Part of a small language model's weights.
Size: 12 layers, width 512, 8 heads of 64, 42M parameters.
Architecture: no position embeddings, tied embeddings.
Training: a variant of Adam for these matrices, 900M tokens.
Each number is 50 + 15 x the weight over its row's rms, rounded and kept within 0 to 99. Layers, rows and columns count from 0. The size before them is the row's rms in percent of the matrix's.

# layer 8 attention query, 512x512, rms 0.0345, rows 295-300, columns 256-383
099:57 41 40 30 45 62 63 77 62 46 59 64 49 48 33 85 32 43 49 41 43 27 54 70 49 68 42 58 51 66 41 51 54 59 62 52 67 34 21 60 62 60 49 44 45 63 50 39 40 66 63 56 56 40 44 59 53 44 57 32 52 11 25 76 57 20 54 24 59 77 61 38 76 61 63 48 60 77 33 68 55 45 48 13 50 26 38 36 27 25 51 40 28 71 40 38 47 36 52 45 32 41 08 28 78 50 90 44 39 28 82 40 37 65 51 47 38 32 67 71 33 68 60 43 65 48 77 44
107:66 41 47 33 47 72 41 53 74 60 72 41 54 77 70 49 41 50 54 38 52 62 67 20 60 36 23 46 28 58 52 64 62 28 58 55 48 49 48 60 42 39 30 34 44 26 56 60 23 70 36 52 73 37 41 47 33 48 53 45 57 48 29 34 32 28 57 43 28 75 46 23 40 30 61 60 76 65 62 74 42 50 41 58 48 53 61 72 55 41 27 41 29 41 59 28 39 57 58 48 62 21 43 60 86 59 62 45 61 69 35 61 45 50 60 64 14 37 37 58 47 52 48 59 33 32 58 29
099:82 44 77 23 31 54 69 51 69 58 45 68 45 45 52 60 50 36 18 60 43 29 45 45 54 46 36 69 52 42 33 56 36 39 52 46 62 54 35 44 62 50 60 64 49 49 48 63 50 42 58 60 47 42 34 59 58 52 36 48 68 63 34 34 50 67 53 67 25 65 70 29 26 25 66 42 33 64 56 45 55 47 44 49 42 27 32 73 50 65 55 69 64 27 65 50 68 68 67 47 49 28 65 57 87 25 70 22 60 14 46 43 36 32 71 65 20 29 63 46 43 42 45 47 33 68 53 53
118:56 49 59 48 49 48 39 44 62 43 47 47 60 39 49 67 20 68 51 52 43 53 71 52 23 66 15 63 02 68 36 30 44 71 47 86 42 62 71 59 51 80 67 55 41 41 51 81 50 59 69 59 58 24 33 54 52 49 58 36 20 49 29 63 64 22 62 53 67 53 38 43 65 61 33 50 79 65 49 65 30 60 34 37 74 41 49 44 22 53 49 41 49 46 20 59 39 52 23 67 69 56 46 53 39 94 61 51 41 48 50 64 58 62 54 31 43 44 63 62 52 32 54 71 35 38 54 43
115:49 79 46 52 35 49 59 52 69 39 54 52 46 28 34 49 49 33 55 48 56 59 47 59 57 41 87 41 99 35 41 49 74 40 57 33 87 73 56 55 69 61 92 49 82 71 64 34 68 26 47 44 57 49 57 38 66 71 53 58 79 41 55 61 64 68 62 55 59 38 49 64 57 64 45 48 44 41 51 16 50 34 58 74 51 68 68 45 46 50 69 34 59 49 47 45 50 47 46 71 32 25 37 46 40 31 48 20 43 53 46 61 42 48 32 51 63 60 56 66 43 86 58 28 75 59 54 45
118:62 51 46 50 57 62 70 50 27 47 65 42 55 50 53 29 53 56 38 73 52 65 36 83 59 36 92 53 81 68 55 65 56 68 56 13 50 60 54 54 48 36 52 50 51 61 43 59 47 53 60 63 52 54 37 22 47 38 36 68 51 62 34 63 57 77 33 61 75 38 54 67 74 55 50 33 71 47 62 34 52 59 75 38 27 62 69 49 35 63 43 56 69 54 48 54 63 53 35 43 29 60 44 46 47 52 32 59 63 41 56 32 61 39 44 65 68 77 47 47 51 75 44 60 50 61 51 35
# layer 8 attention key, 512x512, rms 0.0339, rows 295-299, columns 256-383
098:42 37 85 49 47 66 40 42 50 45 73 05 34 40 31 51 39 61 76 59 58 44 52 54 53 45 18 05 57 21 57 35 41 25 67 52 48 73 65 62 53 49 27 53 76 61 68 22 41 41 65 54 53 47 44 67 29 51 56 53 42 52 43 67 50 55 34 55 46 37 34 55 57 50 61 51 72 44 54 43 56 40 42 55 49 45 42 78 54 45 58 56 55 47 34 58 32 59 51 64 52 51 57 51 54 58 44 20 52 16 62 47 27 38 45 43 34 64 41 57 62 40 70 52 49 66 30 48
105:45 48 45 51 63 61 48 78 39 41 47 46 65 63 30 52 33 68 73 61 65 47 47 27 64 52 66 16 64 53 34 32 38 47 26 46 53 51 52 29 61 55 60 49 56 57 55 00 44 41 52 62 46 34 28 88 43 50 37 64 63 73 62 52 42 28 38 54 45 46 67 45 45 69 46 55 60 55 52 49 61 39 70 69 45 63 60 42 64 52 48 58 67 60 50 30 34 52 33 56 58 67 48 40 56 69 48 52 40 43 26 35 64 47 39 37 42 62 34 40 58 43 48 53 60 65 36 26
098:67 35 74 21 64 59 47 61 83 55 62 49 82 47 65 24 38 69 67 57 45 49 29 85 63 65 46 32 55 49 36 53 60 42 25 81 51 64 21 49 37 58 43 49 60 24 58 46 32 42 26 64 68 45 47 61 49 66 54 56 52 38 74 58 59 53 20 67 48 80 45 60 34 34 70 69 33 53 37 61 70 60 48 39 58 26 69 72 19 32 50 34 42 62 65 47 25 44 41 30 47 67 56 54 64 49 13 70 47 56 56 58 48 43 53 57 48 66 44 49 44 60 42 57 71 49 67 56
118:50 38 48 43 58 56 31 53 56 41 95 34 56 60 54 62 48 46 58 75 58 69 39 63 46 78 40 45 39 59 41 23 56 58 60 56 46 74 43 47 37 36 56 63 49 47 55 24 37 52 31 44 50 30 44 43 57 24 31 47 59 28 40 33 46 57 38 44 69 51 61 64 51 51 48 38 81 48 24 61 36 22 57 51 57 29 34 25 34 61 42 62 41 52 50 49 39 38 43 47 24 63 69 56 23 71 63 64 26 33 27 55 56 42 52 59 67 80 77 46 37 14 27 44 60 66 63 47
115:58 48 57 59 54 43 48 57 57 59 42 68 75 32 63 76 37 39 43 34 44 41 76 41 62 52 37 85 49 41 24 52 47 48 64 52 40 49 57 68 69 69 29 51 73 34 49 82 55 44 40 37 36 73 53 55 45 76 64 62 46 31 48 20 54 63 64 40 46 67 43 30 29 19 43 29 51 39 52 26 41 43 50 57 64 50 61 71 65 72 77 44 68 47 26 54 46 62 59 50 33 43 47 42 64 64 67 21 94 16 54 58 52 44 34 42 41 25 33 45 49 60 64 50 43 54 68 57